Weights of a small GPT-style language model, trained from scratch on English Wikipedia: untied embeddings.
Each number is 50 + 12 x the weight over its row's rms, rounded and kept within 0 to 99. Layers, rows and columns count from 0. The size before them is the row's rms in percent of the matrix's.

# up: layer 3 MLP up, 448x160, rms 0.265, rows 371-425, columns 0-39
# down: layer 3 MLP down (transposed), 448x160, rms 0.238, rows 371-424, columns 0-39
# gate: layer 3 MLP gate, 448x160, rms 0.272, rows 372-425, columns 0-39
up371 114:58 37 49 38 45 49 42 23 41 48 55 67 56 51 68 52 42 50 62 58 32 56 52 63 55 50 33 37 73 52 58 51 46 77 59 46 48 44 38 47
down371 104:35 50 48 51 39 39 89 53 48 46 36 58 33 77 40 75 71 48 46 52 75 46 45 50 53 64 42 47 60 63 57 48 49 48 56 41 53 43 52 39
gate372 093:61 80 43 51 54 47 32 39 48 39 49 39 61 54 26 70 51 37 50 64 36 33 55 42 71 52 23 50 61 30 54 52 28 52 47 41 27 41 64 55
up372 097:66 64 48 46 52 53 42 33 54 45 45 52 59 58 45 56 42 27 42 52 47 48 69 51 41 39 34 38 66 46 63 58 46 37 42 47 36 45 47 47
down372 099:64 39 47 32 52 53 38 57 33 46 55 48 64 38 62 69 69 24 60 44 43 54 48 49 50 56 49 54 51 63 80 63 50 55 53 50 36 61 70 22
gate373 089:45 44 67 41 48 57 60 72 51 57 58 27 50 50 81 25 39 66 41 48 57 54 70 73 49 49 40 40 39 42 65 78 48 77 68 54 54 36 51 56
up373 098:48 34 40 41 45 49 44 47 42 48 53 47 56 53 31 56 66 31 53 30 47 53 61 53 51 57 65 46 51 55 62 55 53 52 58 50 39 51 47 44
down373 110:41 52 44 57 57 44 48 46 45 38 55 38 54 50 74 44 59 49 69 35 53 54 54 63 66 55 46 47 50 58 68 51 53 38 75 41 45 41 50 62
gate374 089:44 70 55 54 60 58 37 46 62 61 60 55 31 61 18 58 61 30 26 50 57 41 46 71 44 55 55 37 50 48 50 37 29 38 54 49 43 62 53 57
up374 095:60 56 61 47 67 57 25 31 68 76 44 53 36 56 55 54 35 46 46 38 49 49 54 54 52 59 53 35 42 44 42 48 35 36 56 59 60 50 41 61
down374 095:42 28 86 87 39 58 40 67 39 53 62 61 46 56 51 55 55 37 40 41 41 46 55 58 37 37 61 62 36 39 39 50 45 61 56 57 46 58 54 46
gate375 100:53 54 61 68 59 61 48 63 48 54 50 50 33 63 68 46 30 49 57 34 41 50 47 34 58 27 58 57 52 68 56 67 36 51 71 55 42 56 35 60
up375 104:58 58 58 36 50 82 59 36 62 49 35 52 42 60 59 37 42 50 51 47 45 49 79 57 58 26 50 55 37 35 49 49 44 57 78 41 50 74 44 47
down375 099:51 52 29 51 57 42 35 31 47 50 37 48 45 47 60 41 41 62 46 31 33 52 16 47 51 66 41 70 55 63 76 43 57 48 52 58 41 31 44 79
gate376 111:42 46 64 52 53 50 34 48 48 54 57 41 28 35 57 59 63 47 48 54 31 47 45 39 39 64 58 47 35 68 37 52 47 58 53 53 27 48 36 40
up376 108:56 32 42 56 70 49 44 39 29 49 56 60 29 45 35 31 57 58 60 46 27 54 52 54 44 32 32 42 45 62 23 63 39 32 51 54 37 69 46 28
down376 104:51 62 28 53 36 46 56 56 54 48 49 46 58 55 27 55 52 57 26 67 34 24 54 50 62 51 65 62 69 38 56 40 52 41 42 47 55 49 48 45
gate377 114:64 39 69 79 62 40 68 64 71 43 54 33 43 68 66 37 56 37 52 37 53 55 47 41 49 22 50 59 61 62 73 56 34 31 58 47 47 51 55 41
up377 107:63 55 33 57 50 60 48 61 61 66 45 50 48 55 47 52 65 54 60 60 48 30 47 63 33 53 51 56 56 53 47 29 77 34 59 62 34 70 53 61
down377 103:34 52 47 37 53 50 56 57 63 72 70 71 57 77 46 40 41 47 34 50 49 40 35 33 39 51 40 38 59 49 63 56 32 67 46 32 43 57 58 54
gate378 090:75 61 74 27 59 53 48 73 44 78 64 60 56 58 43 61 51 57 56 51 59 50 69 57 48 46 68 72 54 49 46 33 41 58 34 37 62 65 45 58
up378 091:69 67 61 59 51 40 59 72 59 54 45 41 52 56 68 73 48 49 36 41 62 48 55 24 56 60 50 40 52 60 28 59 53 69 40 43 57 61 39 54
down378 097:72 45 60 55 78 52 50 47 38 56 58 66 48 59 44 56 54 43 49 32 60 45 46 42 71 48 57 42 69 37 56 46 57 55 59 71 63 59 41 50
gate379 099:56 52 59 45 42 40 69 38 42 50 35 67 53 60 60 35 58 40 41 58 39 65 36 55 42 52 66 60 37 47 48 67 25 35 69 60 60 46 56 33
up379 098:53 75 46 67 57 45 23 47 45 68 60 27 67 55 48 74 50 63 43 40 40 46 44 65 34 46 36 54 40 71 35 52 63 65 42 45 51 38 43 62
down379 099:76 48 47 38 54 75 53 55 51 55 75 40 53 55 39 36 40 62 47 21 52 50 51 47 73 40 48 48 48 48 57 52 32 53 42 49 46 48 59 35
gate380 101:33 43 37 69 39 47 40 47 37 49 40 35 69 32 66 55 53 41 32 49 35 38 46 60 54 36 44 64 54 35 35 58 53 46 53 52 43 46 47 52
up380 105:53 59 46 52 33 43 53 60 49 44 66 44 74 61 48 55 38 59 80 46 58 67 48 37 56 35 51 54 54 44 60 56 55 41 50 41 57 44 40 43
down380 106:68 70 45 45 56 54 53 29 47 51 50 52 39 38 43 40 37 39 48 45 61 46 37 37 67 33 57 56 34 56 51 52 20 51 63 58 54 45 51 63
gate381 101:35 61 57 53 51 40 54 71 56 59 21 21 55 51 54 65 55 73 50 77 42 49 58 59 44 57 76 26 51 60 27 59 49 47 45 56 50 42 54 62
up381 097:48 66 59 50 48 54 40 72 33 42 29 28 39 55 60 55 49 48 49 72 38 48 56 38 34 56 76 25 59 51 33 44 61 58 48 53 51 42 42 65
down381 102:41 53 53 72 70 57 61 59 35 57 39 15 69 51 41 58 63 32 53 71 48 56 56 54 56 47 57 76 34 39 37 42 55 62 46 58 60 59 51 51
gate382 090:87 33 42 30 55 35 46 39 53 65 34 56 74 19 43 39 43 24 50 33 59 44 56 46 46 33 48 50 32 42 61 64 50 74 44 46 48 39 47 53
up382 099:63 47 57 36 38 34 37 65 48 51 66 64 60 42 56 45 47 34 50 37 45 58 58 44 40 50 52 64 44 28 59 81 39 61 57 50 29 47 50 57
down382 104:48 76 76 68 59 35 41 48 47 37 35 45 46 51 31 50 58 65 36 79 59 45 46 44 50 36 51 52 51 70 38 29 79 49 44 71 48 57 51 50
gate383 093:58 70 39 41 65 78 31 68 57 47 44 45 49 63 54 55 44 43 59 63 20 34 27 54 47 40 51 38 79 43 46 46 42 49 43 42 62 52 41 38
up383 095:62 43 46 46 43 58 53 35 55 46 55 40 48 49 64 37 15 39 58 48 32 37 62 54 60 61 40 65 42 50 53 43 40 52 36 38 69 49 37 53
down383 105:41 40 43 59 39 45 44 39 44 33 31 14 34 35 47 51 70 61 71 46 31 49 80 53 40 53 43 56 26 56 66 57 36 54 54 23 57 57 28 42
gate384 095:49 55 45 53 48 46 47 60 68 63 46 56 25 54 49 53 65 46 46 59 79 53 66 41 52 49 50 67 41 50 54 43 49 48 44 62 54 54 55 47
up384 089:48 52 71 17 63 53 48 58 39 62 37 41 60 37 50 51 47 52 62 69 47 53 49 48 36 54 48 29 47 45 55 47 35 55 68 61 43 31 32 62
down384 089:37 53 40 35 39 37 58 49 38 37 55 47 46 31 50 56 41 64 68 61 41 46 38 42 51 44 41 72 61 61 38 45 58 57 56 63 32 53 53 42
gate385 096:50 58 43 45 58 38 39 51 42 47 56 65 55 49 56 43 63 61 36 55 54 70 20 71 28 63 55 57 25 45 49 56 65 38 36 64 30 46 35 52
up385 097:52 37 37 61 70 39 56 46 64 51 41 40 40 56 54 57 45 33 52 44 44 47 57 39 47 47 60 51 52 56 37 47 41 66 58 46 68 41 46 58
down385 099:39 36 61 71 36 53 64 53 49 58 41 51 48 32 36 70 40 59 70 28 47 38 63 53 56 55 44 33 59 38 51 52 78 40 47 45 46 38 68 50
gate386 109:53 46 81 41 45 41 63 43 34 44 32 57 56 49 61 60 47 52 25 96 44 53 59 50 67 25 61 42 61 41 48 53 27 60 37 45 55 55 35 30
up386 114:73 52 53 59 54 43 46 54 35 39 48 53 52 68 54 46 50 49 51 45 41 47 41 36 51 42 61 50 51 25 42 56 28 58 52 73 55 48 78 31
down386 105:47 32 63 46 60 67 38 42 58 59 16 65 55 47 47 39 62 46 42 34 50 67 27 49 41 29 73 45 58 45 51 52 55 57 47 74 64 46 51 49
gate387 110:30 38 37 67 57 39 28 37 43 55 43 62 33 42 31 48 43 71 33 62 52 52 59 56 57 55 44 49 34 33 40 53 23 59 47 47 43 32 55 58
up387 107:56 70 30 30 39 62 45 75 52 48 48 55 42 55 31 57 48 55 46 50 42 51 65 49 45 30 48 55 48 52 41 48 35 32 24 57 54 65 56 61
down387 107:62 61 56 39 55 54 26 61 54 63 55 55 61 44 53 52 39 69 57 58 30 70 44 50 59 58 45 66 49 39 48 30 65 53 53 37 54 50 37 29
gate388 101:51 51 68 60 54 56 51 48 61 86 63 72 67 50 53 36 59 38 52 55 32 43 46 67 55 35 38 41 37 42 53 26 49 25 26 43 47 72 38 43
up388 104:37 54 57 54 67 61 64 52 36 65 47 13 48 50 48 48 49 56 49 34 56 53 39 51 51 44 27 37 46 62 34 57 69 63 73 25 37 60 43 47
down388 101:55 48 29 53 67 66 52 63 43 43 58 68 59 69 23 41 41 50 51 61 59 42 59 62 39 60 45 28 53 37 60 48 33 40 49 45 73 54 56 55
gate389 116:50 73 57 29 36 41 55 54 45 46 44 24 30 38 53 51 54 51 38 30 64 47 33 41 64 44 32 66 42 56 36 54 31 22 44 32 43 45 76 54
up389 112:48 44 49 51 49 38 50 59 61 71 73 78 47 60 36 33 52 45 49 62 37 46 46 62 62 65 60 28 42 55 67 46 76 69 46 52 55 33 43 61
down389 098:63 36 44 49 55 73 56 41 52 61 48 32 36 64 59 58 51 50 46 60 32 41 60 51 38 66 53 48 49 39 52 50 65 56 33 61 53 56 47 45
gate390 098:49 47 34 54 43 49 45 29 65 79 53 53 41 60 46 54 38 53 57 46 52 47 51 59 52 67 45 72 29 47 30 59 65 50 63 59 65 53 43 57
up390 103:54 56 50 65 50 44 49 42 57 51 48 59 66 82 71 59 46 54 47 55 49 65 46 65 62 56 35 59 40 43 50 64 54 55 62 58 57 51 58 34
down390 106:52 34 44 48 52 42 43 52 54 66 62 21 41 40 40 46 52 51 66 44 53 48 45 44 49 51 71 55 34 64 41 30 58 48 42 62 33 71 38 51
gate391 104:29 63 62 40 45 64 41 50 43 42 49 53 36 65 64 33 56 53 45 50 46 62 63 60 59 54 62 47 56 39 30 57 58 45 65 44 49 74 38 64
up391 105:34 43 48 42 62 51 75 33 71 43 46 43 58 41 28 64 50 50 54 41 33 54 52 46 64 42 54 71 47 48 46 52 35 63 50 36 57 44 38 60
down391 098:45 54 32 75 69 55 74 66 54 55 45 67 61 49 31 54 35 44 65 41 51 46 61 46 58 51 44 51 75 63 56 30 48 27 39 55 68 25 38 44
gate392 098:57 44 10 48 48 76 46 61 66 61 42 73 49 55 58 56 46 61 67 42 62 20 55 49 47 67 56 48 60 50 35 44 36 42 54 50 23 37 29 42
up392 102:55 62 63 44 61 56 47 53 53 45 55 52 49 81 55 84 36 51 33 32 40 49 46 28 61 49 55 56 48 50 50 55 56 48 40 69 32 42 41 43
down392 096:52 27 66 45 23 50 39 22 31 61 60 56 41 45 63 55 50 74 53 50 50 61 59 60 59 40 49 39 55 38 52 60 45 56 26 44 54 76 55 28
gate393 100:45 48 45 51 43 44 76 52 47 26 57 67 67 50 54 38 50 58 41 57 49 36 45 60 38 32 36 25 46 51 39 52 57 50 51 55 30 28 67 49
up393 102:42 69 41 33 41 61 32 42 54 71 53 53 53 54 23 70 57 47 45 40 64 47 63 40 33 51 54 79 45 44 42 45 34 62 70 74 37 56 55 69
down393 105:57 46 54 34 74 63 26 53 40 53 54 43 61 60 55 53 51 64 37 47 55 55 45 37 52 49 50 39 55 59 47 51 54 45 55 34 60 62 51 51
gate394 106:58 57 49 49 57 60 54 50 29 57 35 43 51 42 45 54 51 26 55 67 57 54 36 68 39 36 32 49 58 55 54 45 16 50 48 53 72 39 54 44
up394 104:61 47 50 44 56 53 53 42 58 41 70 43 40 62 51 36 44 87 42 44 62 57 50 38 42 64 62 45 51 39 63 50 62 46 66 45 43 59 55 50
down394 098:41 24 53 69 47 69 51 49 78 58 51 45 57 34 41 35 57 55 64 46 43 59 56 55 89 42 61 61 47 53 58 45 56 53 57 48 35 51 51 28
gate395 100:52 48 49 47 40 86 41 36 63 57 65 54 64 49 49 65 57 50 39 52 51 52 44 45 44 58 37 48 76 47 66 59 58 48 28 66 63 53 36 64
up395 090:44 45 68 67 53 40 49 56 35 60 68 33 57 65 57 42 58 53 53 41 56 34 37 38 49 61 38 54 47 55 72 42 69 51 38 67 50 65 60 53
down395 095:39 54 37 42 54 25 45 42 58 53 64 60 64 64 71 38 59 56 55 55 55 47 45 60 52 39 62 72 61 66 40 53 39 36 68 29 32 66 49 47
gate396 101:70 58 56 57 49 62 53 35 62 56 31 55 56 42 62 50 35 64 55 58 50 48 29 19 43 55 29 44 45 62 31 56 47 66 47 49 50 42 41 51
up396 095:39 36 52 29 45 49 40 69 39 49 40 52 42 76 40 45 66 49 46 47 68 47 75 64 71 66 67 50 45 39 63 59 57 26 49 60 43 50 34 63
down396 098:41 23 39 44 46 34 61 46 70 35 41 47 40 57 49 56 57 63 48 50 64 49 67 55 63 58 62 56 56 53 60 33 33 37 57 44 61 43 51 47
gate397 096:63 46 37 43 40 50 35 76 49 48 37 48 75 61 57 29 37 61 49 38 61 62 59 65 67 62 36 62 49 36 17 49 56 44 49 52 45 41 38 50
up397 093:34 43 44 51 55 53 39 18 43 39 66 45 60 47 60 45 43 56 56 55 61 52 56 49 34 57 64 66 56 67 65 75 45 60 40 41 65 66 52 47
down397 103:38 63 48 29 60 47 54 46 72 41 65 57 49 39 45 38 58 22 37 63 60 59 25 43 24 58 45 62 48 76 57 72 55 46 58 44 42 48 40 50
gate398 117:41 65 50 36 54 61 70 40 78 50 49 47 58 40 62 43 44 45 66 35 54 74 81 51 51 65 70 60 63 39 43 43 57 54 37 28 89 66 50 43
up398 116:70 50 36 51 56 46 29 25 52 47 32 39 47 07 42 36 40 69 21 67 39 47 54 27 43 22 44 31 57 39 49 55 42 75 44 57 43 64 46 51
down398 102:61 58 43 40 63 64 38 45 66 62 51 31 45 41 72 51 52 52 55 46 40 68 43 49 57 42 75 36 49 83 39 57 60 75 59 48 58 73 41 54
gate399 095:50 55 62 48 53 41 63 49 64 29 55 53 61 22 46 44 54 65 57 60 42 61 41 77 61 45 39 56 59 41 49 30 41 59 45 56 56 50 50 54
up399 100:67 49 55 44 69 31 55 53 40 47 39 48 55 34 53 51 60 67 50 46 41 55 21 69 56 65 55 54 59 29 53 55 51 62 47 40 54 58 42 56
down399 094:42 75 62 57 54 39 52 45 60 66 39 48 54 65 69 48 75 69 58 55 70 60 44 49 43 42 47 42 46 46 59 42 74 49 57 46 49 62 38 52
gate400 102:60 52 62 58 53 37 61 43 48 48 39 51 47 57 38 45 39 46 44 64 52 19 38 64 51 43 66 42 51 64 65 54 53 35 58 45 38 62 47 59
up400 116:41 45 46 70 38 40 36 58 49 62 42 42 26 53 43 66 56 50 41 42 55 51 47 66 49 33 46 44 50 48 22 33 64 55 48 44 46 32 43 59
down400 108:50 44 48 56 54 52 61 69 47 36 22 61 56 54 64 64 42 50 46 73 50 44 61 65 42 40 55 43 50 49 45 50 51 36 50 44 43 44 67 59
gate401 102:53 51 52 45 72 56 51 47 40 48 50 57 39 30 49 61 52 52 61 62 49 40 38 34 66 50 48 74 36 53 71 16 36 51 34 40 53 58 73 54
up401 106:38 57 63 56 45 54 41 64 48 62 54 39 43 56 52 69 40 49 60 38 43 55 25 31 57 89 34 33 60 38 64 56 36 41 51 43 52 45 26 60
down401 100:78 43 59 49 54 54 51 73 62 66 43 56 59 52 62 40 66 56 47 40 50 70 64 55 44 67 37 34 67 41 59 62 71 60 63 45 48 45 48 43
gate402 110:50 71 58 61 26 63 25 42 45 53 28 36 45 62 31 34 33 34 42 60 52 50 47 48 75 69 33 37 45 84 48 53 37 51 30 52 49 52 50 27
up402 106:45 57 42 67 27 36 42 60 55 47 56 49 70 47 61 43 51 54 40 36 47 49 62 61 65 68 34 44 49 54 69 25 41 22 34 37 44 50 43 43
down402 102:50 46 58 77 46 65 54 57 57 42 49 38 46 63 18 38 51 46 38 61 66 48 54 37 46 48 78 53 69 33 47 41 53 37 51 34 40 71 44 41
gate403 109:27 40 43 47 45 56 47 44 47 50 39 26 45 54 69 47 45 46 51 39 70 44 66 42 64 50 50 57 57 43 49 69 64 55 43 49 45 75 13 58
up403 111:59 37 50 49 40 61 53 37 45 43 32 41 50 54 67 55 40 50 52 47 50 50 56 49 78 57 74 60 33 51 55 66 61 48 23 54 33 76 05 47
down403 100:58 45 21 40 23 58 30 35 44 47 50 58 62 54 36 44 68 18 61 46 46 59 50 62 54 34 33 50 59 38 65 39 37 58 46 43 64 36 57 61
gate404 097:43 58 57 58 65 59 47 51 70 68 63 22 35 69 49 56 70 58 32 48 55 48 42 35 61 50 43 66 65 53 42 59 50 36 51 46 35 61 45 46
up404 097:65 52 45 32 50 50 51 45 46 41 49 72 75 33 49 51 41 38 60 55 53 47 56 50 56 53 57 42 34 32 52 28 50 58 60 59 64 47 66 36
down404 100:68 33 54 53 55 49 47 44 46 53 76 67 70 48 43 39 42 64 43 53 43 48 62 40 53 44 47 40 42 55 50 47 32 64 51 56 64 37 66 73
gate405 095:51 41 26 52 47 31 64 55 36 32 60 60 51 46 70 53 21 53 44 38 56 54 63 54 32 56 70 70 70 47 34 51 37 57 46 62 54 44 45 61
up405 101:35 37 61 25 45 54 47 54 41 70 36 38 63 51 50 57 64 68 42 50 64 59 50 45 37 40 50 52 44 32 41 45 58 39 69 47 50 61 63 53
down405 104:40 36 58 46 57 35 56 58 77 38 48 41 32 11 37 45 48 43 45 65 61 36 37 45 50 77 69 43 33 45 40 49 56 53 43 46 51 41 47 45
gate406 097:47 31 39 53 42 36 48 45 58 25 51 59 28 31 37 69 52 45 55 58 45 74 50 43 54 56 47 57 34 35 37 50 44 30 43 36 23 40 42 47
up406 096:63 38 65 37 60 45 71 56 48 45 55 52 19 52 51 50 48 15 42 26 66 44 45 48 48 63 31 51 48 39 47 49 70 31 52 43 30 50 53 45
down406 092:52 52 23 63 69 36 46 47 50 71 21 58 54 54 65 53 45 37 61 57 65 60 54 40 54 69 48 51 42 53 61 51 31 46 56 54 45 62 42 42
gate407 109:55 74 69 35 56 64 46 59 54 51 67 39 62 46 34 45 37 41 53 48 48 68 38 75 41 36 48 40 50 46 53 45 54 57 43 57 53 38 58 44
up407 097:68 49 60 60 66 62 51 48 50 51 45 40 48 44 26 62 46 35 41 60 51 63 61 57 51 46 47 47 78 50 44 60 46 65 77 46 72 48 64 29
down407 102:43 53 63 57 22 79 67 62 72 28 49 49 36 25 18 51 29 72 43 53 31 62 49 59 41 60 63 47 35 47 38 42 58 31 46 46 56 43 57 49
gate408 090:46 82 60 61 36 45 40 45 48 86 50 39 61 37 30 64 46 29 58 39 44 49 62 39 56 51 51 32 74 63 41 49 61 39 56 46 40 29 35 46
up408 093:52 75 76 58 39 57 46 62 53 69 56 40 56 33 42 48 43 26 55 30 48 66 49 57 56 59 61 46 74 51 52 32 31 43 48 49 63 07 51 40
down408 101:41 40 51 59 33 57 32 61 48 51 64 48 59 53 39 27 66 77 59 68 31 50 72 62 55 65 44 65 38 65 77 33 54 48 54 51 42 46 45 63
gate409 087:61 54 41 37 56 57 54 52 44 39 71 50 56 44 33 61 68 41 50 50 48 51 28 56 56 70 36 45 54 56 37 59 54 29 41 57 34 62 47 76
up409 088:45 55 47 68 50 35 46 46 34 72 39 58 47 49 64 34 38 54 56 50 36 64 60 47 30 37 57 52 52 55 59 18 47 85 45 41 60 46 55 42
down409 091:44 43 55 43 32 60 61 37 53 42 46 40 55 55 59 29 65 72 55 53 79 56 56 70 54 40 45 28 41 40 61 52 55 55 60 33 43 57 49 54
gate410 093:37 47 55 45 51 61 45 65 67 50 62 37 63 72 51 59 40 62 31 66 58 33 68 37 49 44 45 38 57 39 45 59 42 36 37 49 36 59 29 53
up410 093:41 39 58 47 50 63 80 68 43 51 54 42 50 65 47 56 53 63 26 68 68 44 32 45 57 53 46 32 44 50 68 59 49 36 51 40 43 54 19 49
down410 092:57 42 46 37 49 36 20 60 57 35 57 47 41 62 62 45 71 28 52 61 70 50 37 46 56 32 33 50 47 35 57 56 41 42 61 42 62 47 54 64
gate411 108:29 66 55 47 57 46 31 55 27 57 52 61 51 35 39 59 50 71 44 46 49 48 64 22 54 38 33 38 64 51 61 72 48 42 54 55 42 52 49 58
up411 113:65 60 49 40 51 41 60 47 48 42 64 44 52 37 44 30 53 46 55 56 51 47 58 81 35 38 65 37 45 68 43 24 56 48 40 65 32 49 63 35
down411 104:59 47 54 53 49 53 48 68 61 11 67 35 55 75 42 68 48 40 41 60 78 50 55 76 54 67 60 65 54 64 37 28 36 58 59 42 28 60 67 47
gate412 099:55 47 68 49 69 44 71 32 46 63 48 36 77 34 42 67 23 61 64 55 43 77 76 39 53 51 59 58 69 52 58 65 52 53 54 52 76 53 52 30
up412 095:58 55 55 57 38 52 48 49 46 44 40 54 50 66 60 57 45 51 45 50 62 60 53 65 77 23 57 53 66 34 27 31 45 47 52 40 38 34 50 48
down412 099:44 67 37 57 43 45 29 57 56 38 60 51 48 51 45 47 45 57 51 49 63 11 62 56 62 51 41 43 57 44 56 49 35 56 35 51 48 65 58 60
gate413 104:56 45 41 44 48 56 60 36 40 58 46 65 33 19 51 51 23 47 42 56 49 38 53 36 58 55 62 40 56 46 60 44 53 45 25 59 24 57 50 64
up413 101:51 45 51 58 39 69 56 44 49 47 61 62 35 66 54 60 67 52 46 39 53 38 38 54 39 46 36 64 59 49 43 51 64 59 67 41 50 39 41 56
down413 101:67 50 53 62 37 52 55 60 42 64 57 44 33 58 51 51 63 47 41 49 59 49 57 43 64 35 47 70 52 45 47 60 59 42 50 53 57 43 38 39
gate414 108:53 59 71 53 33 30 36 55 31 55 29 46 46 52 40 43 60 41 62 45 53 51 54 51 64 47 51 38 42 82 31 42 60 41 57 62 53 51 41 49
up414 106:41 46 47 30 45 50 64 39 64 58 69 54 47 28 39 63 24 53 58 38 52 54 47 57 56 47 43 53 60 47 26 58 40 36 47 48 28 42 41 46
down414 103:59 59 52 46 64 57 22 42 41 60 50 52 44 56 56 47 58 51 30 62 53 47 43 65 46 31 55 41 51 50 43 35 63 54 28 41 50 50 65 65
gate415 096:54 50 65 32 80 49 13 37 35 62 46 88 48 30 54 49 38 65 47 25 46 36 60 35 41 52 54 56 22 62 31 60 57 64 50 44 56 39 54 43
up415 100:32 19 15 77 32 62 71 83 56 26 44 37 55 55 47 56 47 49 23 52 64 45 42 39 44 44 61 51 58 55 59 54 53 34 34 70 65 61 39 42
down415 098:69 62 67 44 36 39 41 15 63 72 44 56 37 51 44 53 34 52 53 63 48 41 61 35 45 45 41 61 39 60 39 76 42 61 61 44 51 48 53 59
gate416 109:37 48 73 64 60 45 30 25 58 44 55 27 61 66 44 41 54 16 73 46 51 48 63 37 72 47 72 61 37 60 34 45 40 59 58 31 40 44 44 64
up416 104:68 60 79 52 50 34 46 21 51 58 47 59 60 53 64 58 50 44 72 48 56 56 57 43 63 38 65 75 51 76 34 49 57 48 54 49 58 58 37 53
down416 091:38 56 36 55 43 48 48 61 70 55 43 49 39 48 76 40 09 55 39 66 44 57 32 74 56 54 51 68 71 63 39 58 41 29 37 48 52 49 26 36
gate417 100:55 43 55 44 51 44 56 36 48 58 41 47 69 39 54 41 54 84 60 45 55 47 45 20 58 57 49 31 51 56 67 49 49 52 42 34 44 22 49 43
up417 104:63 50 60 25 83 37 62 64 64 61 60 52 78 41 63 47 55 51 71 29 56 53 66 26 42 54 60 58 49 51 42 48 33 34 46 40 43 32 62 44
down417 101:25 52 43 46 56 52 37 63 37 59 28 38 36 57 31 38 64 61 38 44 63 59 51 58 49 46 56 47 37 43 43 62 59 51 71 49 48 80 23 35
gate418 094:45 59 41 46 67 66 46 56 40 33 54 38 59 50 46 54 72 65 64 37 31 57 51 56 25 47 58 26 48 42 64 48 39 52 64 41 52 60 33 49
up418 095:67 30 45 46 38 57 50 53 67 79 44 59 48 64 62 48 37 35 49 44 55 43 77 57 66 41 46 71 50 52 45 60 65 44 47 62 47 34 56 42
down418 097:59 47 46 53 37 44 47 50 51 23 45 40 49 47 55 44 46 51 52 22 56 56 53 42 67 54 54 60 41 23 57 51 70 55 42 60 41 67 25 43
gate419 107:24 57 67 67 42 53 57 57 57 41 53 47 59 79 38 47 65 51 57 33 43 53 54 25 57 58 69 69 54 48 51 54 59 37 46 42 40 28 77 80
up419 106:41 48 47 40 52 53 52 53 89 47 56 45 48 55 54 54 59 60 50 46 50 45 52 42 47 59 64 61 42 51 35 45 58 54 56 28 53 55 60 63
down419 106:63 43 41 68 38 65 61 51 62 44 30 38 51 29 56 55 51 48 39 52 65 61 58 61 26 57 54 68 54 29 39 61 31 40 67 52 57 51 47 32
gate420 103:50 51 53 36 34 39 47 55 44 57 60 44 48 36 54 51 47 34 56 51 68 48 45 47 56 42 42 58 59 50 74 41 30 32 66 46 43 38 53 51
up420 105:53 54 81 25 33 59 55 47 23 30 39 52 46 44 51 44 56 39 52 40 70 57 43 61 50 69 52 70 66 51 40 52 51 27 48 43 35 37 49 49
down420 101:31 31 57 56 56 41 55 42 71 68 65 43 52 39 44 50 41 40 61 65 57 46 50 34 59 36 49 61 43 45 55 52 60 35 55 43 87 62 56 50
gate421 107:15 50 36 67 43 41 39 47 57 45 50 58 50 43 61 44 49 40 42 56 58 64 63 53 60 58 40 46 26 61 34 48 38 61 55 57 18 48 56 52
up421 099:78 47 73 46 65 77 39 61 34 45 54 54 29 50 36 41 49 54 51 42 33 43 38 36 46 36 52 49 59 45 60 55 36 51 57 49 72 53 51 47
down421 105:56 41 58 55 35 49 52 42 50 36 44 30 49 47 43 40 41 59 50 75 39 61 56 42 60 70 62 39 51 42 41 61 50 37 39 51 47 27 65 36
gate422 114:38 44 58 41 41 43 45 28 60 31 41 48 54 50 58 40 48 49 41 20 36 70 29 33 61 78 58 43 50 74 24 45 23 23 65 46 49 46 57 39
up422 113:49 50 43 45 37 47 65 42 43 50 62 61 56 67 61 43 41 42 57 69 62 32 62 73 47 30 55 36 47 38 48 68 61 57 48 29 44 40 27 40
down422 108:48 49 68 37 51 41 55 63 34 53 69 45 61 33 58 45 44 31 64 35 38 48 56 52 57 67 59 54 47 60 59 53 50 62 33 73 39 43 79 69
gate423 115:47 40 58 53 48 55 55 36 68 60 52 41 30 68 34 41 31 49 46 38 50 48 42 54 42 63 65 41 47 70 29 51 61 44 46 57 55 53 62 47
up423 106:45 55 48 41 54 53 47 21 73 73 56 48 53 57 65 36 42 58 35 57 58 32 67 44 39 42 34 60 43 43 60 77 51 62 38 20 50 61 39 42
down423 106:49 34 59 50 43 49 59 48 58 26 43 56 51 63 27 64 78 47 51 60 49 61 20 48 65 68 39 50 47 45 53 36 54 61 49 50 56 40 39 72
gate424 096:78 61 53 50 56 52 48 49 46 50 43 64 70 34 13 29 58 58 24 51 38 65 33 34 79 45 45 24 36 52 63 55 53 60 35 54 49 39 46 36
up424 096:39 51 31 51 44 58 36 60 55 45 45 33 48 65 66 70 27 40 65 56 72 53 67 67 39 59 55 62 60 66 30 44 39 56 73 45 52 53 61 60
down424 094:44 65 59 41 58 53 57 27 46 49 48 34 25 53 60 57 42 60 53 49 58 62 80 61 39 66 56 64 58 48 32 41 46 37 64 51 44 58 39 58
gate425 102:56 43 57 50 27 52 43 74 69 54 47 56 49 53 56 61 39 39 39 39 36 77 62 36 48 54 44 52 43 50 37 60 58 65 48 28 54 46 61 37
up425 115:53 48 64 54 48 56 72 49 55 46 64 42 51 52 46 30 51 23 41 62 51 35 75 21 62 48 53 49 16 46 30 58 49 54 51 51 31 47 68 22